{
  "n_layer": 10,
  "d_model": 192,
  "n_head": 12,
  "n_kv_head": 12,
  "head_dim": 32,
  "d_mlp": 768,
  "vocab_size": 3382,
  "activation": "gelu",
  "norm": "layernorm",
  "norm_place": "pre",
  "norm_eps": 1e-06,
  "positions": "rope",
  "rope_base": 11300.0,
  "rope_fraction": 0.25,
  "qk_norm": false,
  "attn_scale": 0.177,
  "bias": "all",
  "tie_embeddings": false,
  "parallel_block": true,
  "init": "uniform",
  "init_std_qkv": 0.0422,
  "init_std_o": 0.0422,
  "init_std_up": 0.0422,
  "init_std_down": 0.0,
  "optimizer": "muon",
  "lr": 0.00547,
  "lr_mult_down": 1.5,
  "beta1": 0.95,
  "lr_head": 0.00912,
  "grad_clip": 2.0,
  "warmup_steps": 200,
  "schedule": "wsd",
  "decay_fraction": 0.671,
  "decay_shape": "linear",
  "final_lr_fraction": 0.1,
  "batch_tokens": 16384,
  "seq_len": 768,
  "doc_mask": true,
  "train_tokens": 132800000,
  "steps": 8106,
  "dataset": "wikipedia_en"
}
Each number is 50 + 12 x the weight over its row's rms, rounded and kept within 0 to 99. Layers, rows and columns count from 0. The size before them is the row's rms in percent of the matrix's.

# layer 6 MLP up, 768x192, rms 0.138, rows 281-353, columns 96-191
109:69 54 33 39 43 49 45 54 39 51 56 41 48 49 68 34 37 35 69 38 56 46 22 50 61 63 33 22 36 55 50 56 54 61 53 43 34 56 61 67 31 21 56 61 56 53 40 46 55 44 64 66 31 40 58 69 72 45 56 37 44 53 48 37 73 70 61 56 32 38 52 69 60 53 38 64 62 42 43 52 49 42 29 63 63 60 45 62 65 53 57 50 40 62 54 37
095:28 28 42 57 69 52 39 64 74 47 43 51 49 61 51 63 41 46 56 43 59 47 59 32 49 50 59 62 54 64 35 77 35 67 55 49 64 55 42 55 37 30 42 74 37 58 60 58 42 47 36 48 56 41 47 36 29 57 52 63 30 49 62 77 55 46 52 56 40 46 40 66 36 46 29 55 55 34 51 57 67 49 57 34 55 51 39 48 42 24 40 63 37 39 43 46
104:45 49 50 47 61 23 54 49 76 66 48 30 41 55 41 48 36 46 65 52 46 40 64 40 59 59 55 31 54 54 60 62 26 49 37 29 55 15 29 76 60 44 62 52 65 56 35 39 44 44 61 40 32 62 49 42 73 48 67 59 56 56 33 54 51 51 61 54 49 45 62 68 55 32 53 63 43 59 35 45 61 29 42 74 60 40 40 61 59 42 53 53 15 50 38 51
100:37 37 40 67 62 47 44 27 62 37 53 51 35 46 54 55 50 49 31 33 40 58 68 74 39 59 57 46 53 37 69 48 30 43 56 52 65 36 09 66 20 62 44 53 56 35 27 53 31 68 51 50 38 55 36 65 62 51 41 54 56 48 57 50 58 68 49 49 61 55 39 41 81 59 36 48 29 35 48 44 46 52 62 40 43 60 45 47 51 54 49 51 54 46 54 51
104:38 57 55 45 49 63 39 67 52 38 51 44 50 42 51 64 60 60 53 35 43 57 50 42 63 53 85 49 54 53 34 52 61 44 64 39 57 67 46 49 45 79 60 59 42 53 41 69 26 70 53 44 37 58 50 32 38 67 31 50 45 30 44 29 52 60 32 51 51 52 30 56 56 52 56 39 37 35 62 44 25 34 64 36 55 72 41 54 45 46 46 48 59 47 49 66
101:42 31 61 51 59 61 50 43 24 43 76 58 59 65 52 54 41 61 52 22 50 52 29 52 47 44 48 56 36 42 49 11 50 48 34 62 39 55 31 43 50 29 52 48 56 37 60 56 50 37 30 45 33 66 52 58 52 70 51 59 49 36 45 53 49 55 59 50 36 46 49 56 44 38 50 50 56 64 53 54 59 52 30 50 39 63 35 42 72 34 77 50 47 25 53 48
104:47 52 39 37 31 34 48 37 43 51 29 43 62 35 30 63 44 25 52 42 53 41 56 53 65 52 51 36 58 44 49 55 42 41 42 41 56 62 66 56 49 56 64 30 51 64 37 70 34 71 45 56 31 53 78 37 36 57 45 57 57 53 43 51 38 50 54 56 37 37 48 30 34 61 49 43 55 40 46 59 44 51 42 62 42 51 30 61 55 45 51 57 41 41 48 34
104:59 72 47 52 39 56 58 47 31 40 83 41 65 49 36 35 44 33 61 62 23 34 48 69 68 45 59 55 16 48 60 54 78 48 36 71 50 36 35 45 55 64 40 52 57 52 62 79 40 42 32 26 56 27 72 75 46 39 42 57 55 44 39 50 50 45 53 47 49 42 52 74 48 45 52 65 39 63 56 53 48 63 34 43 54 44 30 33 61 33 54 45 54 29 41 61
098:57 30 45 54 39 39 60 69 53 27 42 58 53 38 29 59 48 70 72 26 61 73 35 45 60 53 43 54 36 42 61 52 44 55 63 38 46 63 45 62 74 43 48 37 58 55 54 47 52 36 56 38 56 61 27 26 65 47 45 51 43 31 46 61 52 58 60 44 45 40 61 48 63 48 39 52 40 25 36 46 66 67 60 62 47 52 53 62 61 34 34 51 50 42 62 45
083:52 57 51 53 55 38 41 54 36 22 46 61 31 38 50 27 53 79 63 43 49 58 73 65 53 40 51 53 38 67 40 29 46 39 56 32 46 34 30 50 70 45 53 51 51 52 55 50 37 48 53 50 61 49 54 40 40 52 58 50 57 22 65 69 66 65 49 44 46 66 49 58 33 44 37 68 56 41 55 69 43 53 39 48 58 50 38 56 49 77 37 60 40 51 64 51
098:52 48 45 50 67 18 26 59 55 36 58 37 50 71 36 43 66 62 74 37 65 44 84 61 49 55 56 49 49 60 42 24 42 57 55 53 40 62 46 58 56 48 58 57 36 34 70 34 48 58 45 62 54 62 57 47 58 32 42 47 56 46 59 78 39 46 45 21 53 41 60 50 23 52 69 60 48 50 41 48 52 44 44 55 45 51 56 50 29 54 58 61 47 51 39 43
088:55 43 34 69 59 60 50 32 53 49 55 37 48 53 51 59 40 60 31 39 58 50 29 28 38 62 65 31 63 69 35 48 25 59 64 70 73 62 40 72 60 46 55 66 45 63 49 57 43 39 56 50 28 47 69 50 43 46 39 57 44 35 42 60 56 60 54 49 45 33 41 46 32 36 41 42 70 43 52 49 66 01 61 67 47 49 38 51 56 44 14 57 62 60 51 37
101:52 57 52 41 46 58 64 44 47 46 39 43 52 52 62 55 48 74 46 28 62 43 49 43 55 36 23 58 70 36 50 54 60 55 62 48 38 57 52 48 61 57 46 59 29 53 30 37 71 29 50 52 62 42 67 72 49 45 63 37 49 53 57 55 24 45 36 50 36 20 49 45 43 51 58 41 56 60 55 40 43 53 33 41 60 52 58 55 39 72 43 69 46 48 22 50
107:43 65 17 47 55 59 80 60 62 42 49 44 67 38 42 49 46 56 38 56 56 51 42 55 38 51 52 57 48 57 33 31 62 56 66 29 51 58 54 56 33 55 38 46 45 43 54 83 62 58 50 49 50 44 74 49 47 45 36 68 58 50 62 57 53 66 63 56 36 51 31 41 31 54 55 30 36 40 63 49 26 55 55 80 55 44 54 53 39 51 25 46 38 42 38 50
095:37 81 55 35 45 29 44 69 54 59 73 46 62 65 64 27 60 62 58 30 56 58 61 39 45 40 51 41 44 24 51 46 69 36 69 68 50 51 44 65 42 37 64 37 48 50 48 36 42 39 46 54 60 57 67 63 38 46 86 49 66 36 53 49 49 56 46 37 42 60 62 59 51 61 67 72 32 56 42 45 43 49 23 57 47 35 62 33 65 56 44 42 56 61 46 36
089:64 61 77 48 43 23 50 49 46 41 60 46 38 47 35 49 71 57 35 54 53 47 58 48 32 53 55 50 43 72 53 49 42 48 60 45 63 24 66 39 40 53 51 69 58 49 76 51 46 45 46 47 48 51 52 45 53 48 55 18 57 48 56 40 40 37 62 47 46 47 37 26 46 81 74 53 35 62 44 61 53 24 69 49 30 22 57 56 53 45 54 48 61 58 46 63
082:40 43 42 45 53 51 52 43 46 56 55 33 54 47 50 34 65 66 55 59 33 55 70 50 56 69 67 49 58 50 55 88 35 44 54 51 33 69 61 51 41 44 70 62 70 56 21 56 40 58 65 46 45 47 58 38 24 53 58 58 46 48 60 51 37 41 53 35 55 64 35 58 51 44 55 42 39 41 61 62 41 50 51 46 45 69 42 26 57 58 61 69 81 55 59 46
109:49 45 52 55 37 44 45 62 24 64 56 53 30 37 59 29 54 44 58 56 46 42 61 43 41 52 57 40 40 35 55 28 19 56 46 72 58 51 43 71 53 69 45 78 47 75 30 55 37 40 45 52 50 50 39 51 79 50 57 59 36 55 53 26 44 45 48 40 29 52 48 58 61 40 55 45 47 56 65 51 39 49 64 56 63 45 34 64 56 76 48 59 46 48 64 33
110:53 61 52 46 73 62 51 33 47 53 42 56 48 45 44 53 44 49 48 46 23 33 48 45 44 59 45 47 45 42 42 44 39 57 21 64 71 44 66 57 44 57 54 57 37 66 65 23 37 59 69 24 42 36 49 63 52 56 38 44 46 45 31 74 36 83 56 59 43 73 62 44 58 57 66 28 19 61 55 63 35 58 54 45 37 57 28 60 44 44 51 43 35 72 51 47
074:47 40 52 34 44 38 48 42 41 25 57 49 32 41 58 52 63 24 59 30 51 48 64 62 53 46 48 68 53 55 58 42 50 60 60 37 49 73 62 65 32 69 46 48 44 40 37 51 45 58 62 43 42 43 28 71 57 48 56 54 60 65 60 55 38 16 42 43 40 29 55 48 80 73 40 42 50 61 40 32 45 41 38 53 60 52 47 65 67 48 57 66 52 48 41 28
103:43 61 70 53 39 34 53 36 51 52 64 70 40 45 51 52 45 67 49 53 55 60 66 30 42 40 51 37 45 54 43 47 49 40 48 55 35 67 53 49 42 65 62 40 56 37 31 57 72 42 57 48 56 34 43 39 55 26 43 26 30 48 40 51 44 68 59 36 56 31 62 70 37 47 42 56 39 35 56 45 33 57 39 47 56 48 54 46 42 39 52 56 35 61 48 46
099:61 55 45 31 55 24 53 52 58 42 45 45 52 46 77 33 41 62 53 61 44 48 40 52 37 39 45 42 49 48 43 35 48 40 50 30 51 55 68 23 62 54 51 59 72 46 62 42 28 53 66 45 82 84 49 31 34 48 52 44 62 47 37 50 46 21 53 49 55 54 50 54 52 44 80 48 70 45 42 56 41 50 54 67 61 63 42 56 45 42 62 67 59 63 65 64
101:39 22 35 57 30 50 47 38 63 65 27 26 31 49 59 71 57 43 54 45 22 59 43 58 52 53 35 39 46 42 47 64 44 53 55 64 62 46 63 41 64 62 44 63 52 40 54 41 39 77 60 77 39 57 68 48 54 36 43 58 51 45 58 58 45 46 53 28 58 46 49 56 56 33 56 65 38 43 47 24 48 57 50 44 58 46 57 74 51 42 37 50 42 54 63 48
095:38 48 42 63 33 50 44 49 39 40 35 51 59 73 62 47 48 51 49 48 54 63 56 47 68 50 38 43 50 47 40 49 66 39 57 51 59 33 59 56 49 67 67 48 35 40 59 59 54 35 39 63 54 59 40 54 52 45 48 47 69 55 49 49 69 48 58 63 65 28 30 58 46 29 52 55 50 53 51 59 52 13 39 52 39 60 33 47 47 43 68 65 40 62 47 57
098:57 41 37 33 59 51 58 40 35 42 57 45 38 51 54 36 49 35 33 49 45 41 38 42 43 65 25 77 60 37 61 54 25 47 58 75 33 64 71 61 30 48 60 65 71 42 63 32 45 48 34 58 45 52 55 34 67 48 33 25 48 53 55 38 69 42 59 61 49 41 37 58 61 65 19 41 59 56 53 52 66 45 66 61 33 64 67 51 49 51 46 51 42 47 61 33
117:57 50 30 65 35 44 52 65 27 79 50 28 46 63 38 60 59 46 36 48 35 48 49 39 52 37 49 45 51 19 39 69 51 65 54 45 79 44 40 30 56 50 35 46 53 53 47 43 58 62 49 66 42 52 96 50 70 61 34 55 49 42 42 38 56 53 69 49 41 55 52 57 36 62 42 25 36 32 49 63 41 60 52 60 50 47 66 55 49 59 69 50 31 52 73 62
102:29 47 60 57 43 50 69 46 47 54 77 53 27 52 47 29 43 66 55 52 62 44 47 29 49 28 48 71 30 34 59 21 68 60 57 60 69 56 48 63 35 41 33 62 47 58 38 40 30 59 53 40 49 40 40 43 48 31 64 37 21 40 34 46 43 63 53 54 48 63 66 54 36 42 45 56 60 49 34 52 72 42 41 44 69 61 56 44 54 55 40 58 39 54 59 34
109:37 43 44 43 52 38 43 60 56 66 50 56 49 53 57 39 51 45 44 47 33 50 34 28 48 53 66 47 56 39 55 67 56 43 49 39 57 58 31 55 60 58 57 30 62 57 32 54 67 26 55 40 49 60 56 57 46 47 40 56 29 26 52 52 42 61 60 24 58 63 45 65 36 53 52 45 53 38 56 61 48 56 73 57 49 36 58 60 26 64 50 40 49 79 49 56
093:45 47 59 73 57 42 52 52 72 51 48 71 52 71 47 57 31 56 49 44 49 67 55 33 50 54 45 64 36 50 47 64 54 50 62 33 31 66 54 54 52 37 38 63 59 51 26 52 47 56 29 57 53 68 34 66 70 26 75 42 60 54 21 33 49 52 70 56 46 47 55 44 60 47 30 42 43 43 39 51 38 34 66 39 58 65 52 58 47 64 59 55 55 49 39 34
100:63 65 42 71 53 55 47 66 43 46 39 59 63 38 51 58 54 50 44 57 41 52 50 41 58 58 63 37 52 44 44 47 48 47 50 39 78 43 33 42 40 46 59 54 66 30 39 56 62 44 55 40 34 52 46 29 41 13 75 50 33 64 43 52 37 42 58 54 58 39 42 36 52 41 58 45 45 49 53 42 44 21 58 27 45 52 46 65 64 42 64 63 52 61 26 53
103:47 75 47 53 56 35 60 49 58 44 35 69 51 38 44 58 43 51 50 36 57 52 33 34 54 51 57 39 63 46 49 45 30 32 28 76 39 65 74 48 40 40 47 78 33 56 43 58 53 61 48 42 41 61 47 67 56 62 61 50 67 48 30 61 34 57 50 51 52 35 58 63 53 41 69 60 42 70 32 67 48 29 36 69 41 58 49 39 30 41 57 56 40 62 45 42
108:68 78 50 42 62 49 48 55 33 51 51 47 31 55 42 47 73 22 40 27 51 24 52 67 74 34 64 69 54 56 42 54 64 49 39 54 65 50 54 21 64 34 60 47 48 50 68 73 48 52 44 42 48 35 59 56 41 59 38 58 51 40 43 37 48 71 52 44 52 42 41 58 48 83 59 75 46 51 56 59 51 41 39 27 46 70 53 48 64 40 65 44 53 39 39 37
103:48 59 55 58 36 56 44 56 54 38 61 43 26 46 54 39 37 39 48 18 60 26 56 40 71 42 54 60 35 60 34 42 53 30 49 36 62 47 46 39 74 67 27 31 45 49 44 52 50 65 34 52 57 53 52 56 50 63 68 46 46 73 35 50 39 60 65 48 60 55 44 70 56 45 60 70 61 53 33 50 40 50 44 65 30 38 41 60 58 66 58 53 51 69 61 27
095:31 70 49 53 37 39 61 40 65 48 50 55 60 52 53 26 53 42 68 53 54 56 78 53 49 51 60 51 38 39 40 41 44 59 46 61 69 63 66 64 50 43 55 57 55 45 50 50 38 39 44 57 81 44 67 73 70 76 50 57 43 47 35 57 50 62 73 62 62 41 44 34 35 36 63 60 69 50 32 59 62 42 33 72 46 39 53 53 56 67 30 53 40 55 45 39
108:38 50 48 53 31 41 28 53 56 51 49 46 36 38 47 34 36 50 56 68 54 58 54 63 38 53 50 90 55 88 69 56 54 43 37 43 37 28 58 58 64 46 55 41 43 54 76 45 56 61 62 54 52 68 55 53 49 51 26 62 48 44 41 64 37 40 50 46 49 56 52 60 44 37 53 38 55 51 45 61 52 43 47 33 58 53 66 26 52 61 34 65 43 59 17 54
096:41 56 41 48 48 56 32 91 44 51 61 68 30 49 55 30 44 42 36 34 57 44 36 51 57 50 33 57 52 48 45 32 65 29 37 65 46 69 35 72 42 39 38 56 53 49 45 52 61 44 58 51 32 43 61 56 51 65 50 50 62 31 46 61 50 63 47 48 59 35 67 74 56 41 51 60 65 50 44 52 57 36 59 77 68 57 37 68 52 44 60 61 42 74 73 48
093:43 43 31 63 52 47 47 49 49 62 72 68 48 56 50 60 40 50 39 45 27 36 48 57 19 47 58 51 52 32 44 42 59 30 43 64 42 51 14 37 40 53 59 43 59 42 61 30 33 65 52 43 33 35 48 53 55 37 37 58 59 43 34 55 51 57 51 70 56 50 62 67 60 47 56 58 57 49 41 50 65 42 54 67 42 62 67 32 61 69 37 37 49 73 29 47
093:40 55 31 23 49 49 41 59 95 51 50 43 33 43 54 41 39 55 46 62 42 47 40 36 60 20 44 54 51 60 73 58 48 35 66 45 45 61 33 38 39 46 58 40 57 54 42 58 56 42 65 47 53 39 37 53 50 61 41 42 42 60 57 54 59 50 69 37 51 55 56 43 51 38 51 55 38 32 50 42 64 45 49 48 40 32 27 43 33 52 32 75 45 44 63 46
107:57 47 22 79 60 42 55 62 24 66 42 50 51 41 35 50 63 45 45 40 34 41 32 33 73 54 36 62 39 65 61 48 35 21 49 70 37 59 51 38 49 37 42 55 44 54 38 49 71 40 46 66 61 48 60 49 47 37 38 42 60 61 52 54 49 38 64 52 64 38 42 68 50 47 40 42 48 53 43 50 46 71 46 35 63 69 40 44 49 43 50 55 45 38 61 29
107:59 45 55 48 52 46 77 47 39 28 44 60 66 39 53 48 41 43 44 46 54 50 60 42 53 34 61 58 48 28 40 30 43 29 60 50 51 48 42 38 56 60 49 45 38 37 57 55 33 54 41 51 47 55 70 31 68 54 64 44 66 30 49 65 41 61 43 33 42 70 58 54 39 33 64 69 68 59 50 64 43 44 51 41 44 42 50 39 57 49 57 44 42 86 41 52
102:51 45 58 63 57 45 57 57 47 69 70 43 41 43 51 56 59 42 57 61 59 32 53 42 61 35 43 42 19 42 25 43 28 50 23 42 28 31 37 38 25 43 42 39 40 38 30 49 51 50 66 51 48 36 69 66 42 37 65 67 54 58 72 64 56 58 44 34 54 43 53 62 53 61 60 65 55 59 57 34 40 37 42 37 45 50 36 54 62 48 58 47 49 55 38 53
099:53 55 44 54 33 52 42 58 19 60 74 42 59 44 56 51 47 48 37 46 43 60 72 52 40 36 38 70 75 48 47 61 26 41 63 63 50 47 43 48 36 51 34 62 39 42 60 39 38 62 52 68 42 58 64 50 37 67 67 47 49 47 51 52 38 42 56 49 52 51 51 42 23 53 59 21 40 63 46 48 48 53 43 38 53 69 54 50 28 53 42 63 49 47 44 53
117:57 66 40 66 53 52 44 56 66 47 50 53 39 58 28 32 44 57 39 53 82 49 35 36 50 45 44 44 40 49 47 54 52 54 68 52 56 92 51 64 63 59 68 73 49 57 53 53 65 48 52 49 59 39 35 33 35 59 80 68 62 45 49 64 39 56 48 39 50 21 69 42 43 42 61 51 53 47 46 29 48 52 36 88 69 45 67 44 65 53 27 56 51 60 32 65
107:62 49 37 64 47 53 62 71 46 59 51 50 57 53 51 53 62 36 22 59 37 45 47 65 65 55 49 26 30 51 66 35 49 70 41 61 43 49 65 57 67 39 48 56 50 73 40 30 48 57 71 56 64 18 47 23 47 48 35 51 58 34 51 60 64 53 39 58 62 51 38 50 55 37 63 48 28 48 44 53 49 41 56 45 68 30 72 33 59 70 28 26 48 59 37 52
107:69 66 47 41 36 53 50 53 68 41 42 86 30 45 44 49 63 79 66 71 40 50 57 62 61 47 27 43 40 40 38 64 40 71 50 52 28 49 65 52 59 42 60 44 69 53 58 54 69 33 46 58 58 38 57 36 61 55 50 49 47 34 38 41 38 38 34 59 33 47 53 62 47 74 23 58 40 52 42 56 58 53 54 26 41 54 52 54 52 62 32 51 51 53 58 50
104:71 43 46 69 72 60 50 33 63 72 52 47 55 49 50 22 60 32 50 64 52 51 48 67 63 33 46 61 63 41 58 52 48 61 36 40 50 62 38 61 41 35 53 60 49 63 51 29 51 52 62 37 46 49 62 40 66 45 59 52 46 32 52 59 47 48 54 28 42 43 42 41 32 58 39 48 47 57 46 45 20 45 50 45 70 60 61 66 53 40 29 46 41 42 48 65
103:39 57 41 47 61 49 59 44 46 35 52 58 50 56 44 51 50 60 59 71 43 59 58 42 46 56 34 40 61 52 28 58 72 40 76 47 38 48 55 56 72 58 50 32 54 51 47 77 80 49 49 42 50 26 34 54 45 38 44 33 57 47 60 26 59 54 54 71 34 56 64 31 46 20 47 29 60 44 53 40 29 56 37 39 72 50 33 56 40 45 49 50 44 50 34 42
103:66 56 45 56 58 54 44 38 56 40 52 57 31 59 46 47 55 49 48 45 41 63 45 56 40 55 63 30 58 41 56 43 68 18 60 40 52 29 49 40 62 22 61 67 63 68 37 53 60 48 54 43 69 53 77 70 49 47 56 35 44 49 59 70 65 63 70 52 52 47 41 36 63 64 76 38 30 49 40 50 63 64 47 51 58 42 42 61 62 46 57 43 50 44 32 36
100:62 52 45 60 56 54 44 53 44 62 31 57 47 54 51 57 38 67 55 40 43 59 48 43 53 49 42 68 30 53 61 70 40 57 21 50 43 56 52 79 49 65 35 42 63 77 64 74 48 50 44 41 71 46 40 54 58 41 43 40 53 39 47 64 46 70 55 43 39 47 44 52 52 57 50 52 54 36 45 62 36 04 27 51 40 53 48 49 40 58 56 52 57 64 66 56
094:58 33 45 41 58 36 52 39 64 58 69 35 76 44 49 28 51 38 50 47 16 55 73 51 58 56 64 55 47 45 78 64 37 41 66 32 69 46 55 54 44 50 54 56 60 50 39 57 56 47 47 70 37 34 53 52 35 71 46 77 59 58 57 51 42 56 44 40 37 46 50 58 37 42 48 58 56 73 40 30 56 40 36 49 24 57 36 31 71 46 62 35 51 58 33 61
106:50 46 46 66 47 54 71 46 46 44 33 43 58 45 57 43 37 41 56 50 42 29 62 46 40 53 64 64 54 27 30 40 55 63 54 80 47 66 52 60 51 53 39 67 48 38 39 74 44 34 55 54 47 55 72 27 41 48 41 55 42 56 50 48 49 49 36 38 45 54 40 34 46 67 48 54 55 51 60 58 66 47 56 42 61 53 57 58 55 67 21 61 53 46 63 49
113:48 47 46 51 55 42 52 38 52 25 46 33 45 63 70 51 58 37 71 56 42 62 60 57 51 53 43 51 22 59 63 45 45 43 48 52 47 56 58 62 47 46 30 53 34 47 51 29 55 52 53 60 52 46 38 59 52 54 24 35 53 37 52 49 64 53 38 49 42 25 22 65 62 37 52 50 44 34 66 36 39 47 78 59 44 50 57 50 68 33 32 36 25 49 35 76
101:40 48 50 55 68 60 44 44 41 33 52 45 59 64 39 56 22 75 61 53 50 60 36 46 42 51 41 42 41 51 54 62 43 48 62 47 35 40 59 61 43 46 46 56 70 42 57 50 53 38 30 62 53 45 37 50 33 37 65 46 25 44 43 40 53 62 42 45 41 46 60 65 41 31 49 57 52 63 62 50 19 25 31 60 50 67 50 45 47 48 69 69 60 41 30 35
105:27 47 27 46 59 71 51 75 40 37 48 00 59 55 54 48 37 60 40 51 35 53 56 60 65 72 43 59 40 51 51 59 41 37 34 70 41 69 68 49 45 75 59 65 50 48 40 46 37 60 67 50 40 57 31 50 85 54 56 59 55 74 42 47 62 43 41 55 60 32 66 48 39 45 69 52 59 58 30 40 34 60 36 46 54 59 59 49 24 45 50 51 46 58 49 55
107:55 47 32 30 70 59 42 66 53 60 35 53 54 43 37 41 70 59 48 32 48 58 43 47 66 54 41 70 37 58 31 48 39 51 47 58 37 57 62 64 61 68 53 41 74 50 28 63 65 53 44 37 68 58 73 64 52 46 50 41 58 42 57 70 61 57 58 35 48 62 31 74 39 29 61 63 25 48 24 52 32 32 29 39 56 50 49 44 35 51 34 36 46 58 32 49
097:76 69 32 46 48 56 50 46 37 50 40 57 37 39 60 37 36 48 32 45 48 60 46 31 70 38 45 62 38 49 59 77 52 39 50 86 40 39 57 47 47 52 50 35 59 61 49 46 51 48 34 31 63 38 62 36 49 67 59 73 32 31 49 70 42 48 38 34 45 56 62 64 51 37 50 51 44 37 62 56 47 45 48 42 46 41 51 59 57 34 49 39 36 62 68 61
103:37 57 46 51 56 55 58 29 68 48 61 57 61 45 50 60 59 46 38 41 73 61 51 51 55 40 46 25 43 29 51 26 45 55 47 59 28 58 43 59 60 47 64 43 57 24 36 43 69 35 68 71 38 57 54 55 44 50 59 33 36 46 54 54 28 61 45 66 34 53 45 41 38 43 45 66 20 65 36 66 49 58 65 74 67 49 65 19 53 60 44 40 55 69 49 47
115:45 40 56 67 49 37 54 52 51 40 55 58 52 78 61 36 76 44 60 31 39 66 49 46 55 38 50 42 55 22 34 64 58 34 25 60 68 62 51 50 33 63 45 41 54 35 39 52 43 43 46 33 70 46 66 69 38 54 63 55 52 34 33 52 51 34 45 43 41 43 38 40 73 41 40 79 23 64 45 47 25 58 45 47 49 43 29 30 61 53 37 46 42 47 59 59
079:58 51 35 34 33 43 55 43 55 47 62 53 49 68 37 33 57 55 50 52 67 65 45 60 20 42 56 44 56 61 41 43 38 62 49 39 44 50 41 79 42 44 31 82 59 36 29 44 47 52 51 68 33 60 36 76 36 50 58 51 63 64 77 26 39 53 54 49 50 53 47 38 45 35 46 35 55 72 38 51 65 43 50 35 38 41 33 57 63 34 31 52 64 67 59 38
090:75 72 57 51 41 50 49 54 62 62 30 53 62 63 57 55 50 57 25 60 18 55 44 59 56 27 47 46 33 60 40 46 68 56 38 40 46 39 38 52 35 56 55 28 42 57 46 24 55 56 48 73 68 60 35 47 61 53 55 52 66 51 45 46 49 50 38 38 50 48 41 53 42 55 30 66 57 45 49 40 69 43 26 47 48 47 58 47 51 29 64 74 65 49 54 33
105:46 69 52 36 61 35 31 44 55 41 48 37 47 57 53 63 54 73 52 43 33 48 48 59 57 42 42 48 51 32 69 63 63 47 45 10 47 68 42 49 56 38 34 35 49 34 57 42 42 38 47 66 34 60 55 53 48 44 54 49 65 59 50 69 52 35 58 58 42 74 59 48 38 61 54 37 66 48 53 48 56 55 43 40 61 54 41 42 59 58 59 68 55 56 27 33
092:55 35 61 57 48 43 34 60 66 54 54 59 46 57 64 56 23 50 44 50 59 37 47 42 31 41 34 49 52 36 53 46 59 65 51 26 56 39 46 45 50 65 44 58 48 26 41 45 58 49 50 47 51 78 38 42 56 72 44 45 47 68 63 38 41 54 45 66 52 61 63 52 43 53 57 55 49 37 40 18 57 37 56 51 37 54 44 48 59 53 56 58 51 31 44 48
092:56 58 31 59 57 46 45 50 98 55 31 50 33 61 45 47 47 19 66 76 53 49 58 33 35 46 47 73 59 53 55 40 29 34 65 56 56 67 54 73 54 29 56 48 57 45 73 51 43 58 51 50 22 51 38 33 34 74 54 48 40 43 47 59 70 55 60 39 59 46 48 40 48 70 48 50 50 42 49 46 28 65 44 39 40 56 46 49 33 53 39 74 57 51 65 49
106:48 31 50 53 36 51 32 58 51 51 52 39 66 55 67 53 52 46 29 56 45 47 52 44 49 49 50 43 57 42 37 36 56 35 73 40 46 52 55 72 69 52 30 68 35 46 37 58 29 46 20 54 60 30 47 28 66 31 52 42 41 47 45 43 48 54 57 35 57 40 50 66 60 55 62 72 32 38 56 50 43 47 53 66 62 44 69 41 71 50 71 53 43 53 40 31
092:33 74 37 23 57 51 61 56 59 35 34 35 49 54 49 43 57 61 58 47 45 50 38 44 54 52 53 49 46 52 33 50 49 44 34 51 46 57 50 47 30 34 12 53 45 39 46 52 46 54 53 35 44 51 42 36 65 52 45 66 63 23 53 47 43 47 47 56 43 48 66 66 75 50 57 51 62 47 41 29 55 46 52 55 73 42 41 51 52 58 16 49 64 52 63 54
097:25 55 34 72 44 51 50 45 58 67 32 41 43 45 46 46 57 50 36 45 48 68 58 42 40 51 56 48 36 68 45 48 52 56 58 36 34 45 45 70 38 55 42 48 41 40 37 22 63 51 62 40 41 36 55 38 55 56 47 53 51 37 55 69 43 45 49 47 72 36 40 56 28 54 60 57 40 55 63 59 32 51 34 47 49 28 57 54 61 43 46 45 27 57 61 51
100:43 53 47 44 33 38 48 53 62 60 64 59 34 53 58 48 34 66 58 70 41 55 44 50 43 59 50 48 50 71 54 52 38 46 61 57 37 64 44 39 37 66 46 64 66 56 45 77 43 46 47 42 41 57 64 70 66 51 50 47 47 49 72 48 64 43 64 39 54 34 59 62 58 58 23 36 50 55 47 49 47 50 34 50 42 55 42 50 44 56 42 56 33 49 40 46
094:52 71 63 63 41 50 60 53 79 69 47 44 44 48 33 38 38 56 38 28 55 25 43 54 44 72 36 43 38 55 41 50 41 41 38 41 42 35 55 60 36 48 64 47 31 45 35 59 53 51 49 50 67 40 46 62 52 43 58 56 40 44 51 46 41 34 55 36 55 38 53 44 50 60 50 52 37 40 63 58 48 43 23 41 62 50 54 58 41 59 49 30 42 66 51 55
083:47 49 38 57 60 49 58 66 34 41 77 63 50 43 70 63 52 35 44 61 61 48 33 39 34 49 62 52 63 59 32 43 21 52 66 31 56 50 30 40 49 50 33 54 38 41 30 43 51 55 51 63 38 52 46 65 42 47 61 51 42 42 31 54 55 49 54 41 64 21 49 12 59 65 69 29 41 55 56 45 39 49 46 39 43 43 70 53 73 48 50 50 64 43 56 47
102:54 55 40 65 55 41 44 38 48 48 20 48 50 36 53 52 49 49 49 62 45 59 27 47 48 58 74 56 50 64 30 40 36 49 55 45 45 41 46 52 79 39 71 52 56 52 57 45 66 47 63 28 53 68 63 56 55 34 31 66 58 59 44 78 59 35 56 74 64 29 54 38 40 73 53 62 48 44 56 57 37 51 28 36 47 65 65 38 36 17 44 33 49 72 47 61
114:31 43 59 55 55 34 39 60 59 30 50 55 44 35 62 36 48 69 50 57 55 44 65 65 63 69 55 61 46 61 40 51 33 56 66 85 36 49 58 51 33 56 59 35 81 44 49 54 29 56 55 47 47 36 47 48 47 43 58 55 41 50 46 60 41 67 65 59 50 66 44 38 48 46 72 45 49 44 44 67 66 50 50 52 57 54 62 27 50 60 37 51 45 48 22 27
083:49 50 56 41 64 69 50 46 44 55 50 49 61 40 54 65 44 58 60 32 38 40 48 39 45 53 45 34 67 52 42 60 29 50 56 55 71 41 64 61 52 70 52 55 42 47 51 45 23 48 56 52 63 53 50 49 77 42 52 58 61 53 66 45 44 53 34 41 46 39 24 65 29 38 36 53 57 61 38 45 16 53 61 60 47 56 53 34 61 54 32 69 57 26 48 52
109:52 48 36 40 47 76 55 72 57 55 43 43 56 35 37 31 53 64 44 44 36 53 50 52 32 34 53 60 39 57 49 29 41 44 60 52 41 62 38 51 65 51 36 56 41 25 55 43 43 26 66 39 24 48 57 65 31 53 56 57 51 67 38 34 56 50 44 48 35 57 50 38 56 52 57 55 41 49 30 71 34 48 89 52 45 48 52 35 47 43 47 59 35 64 49 63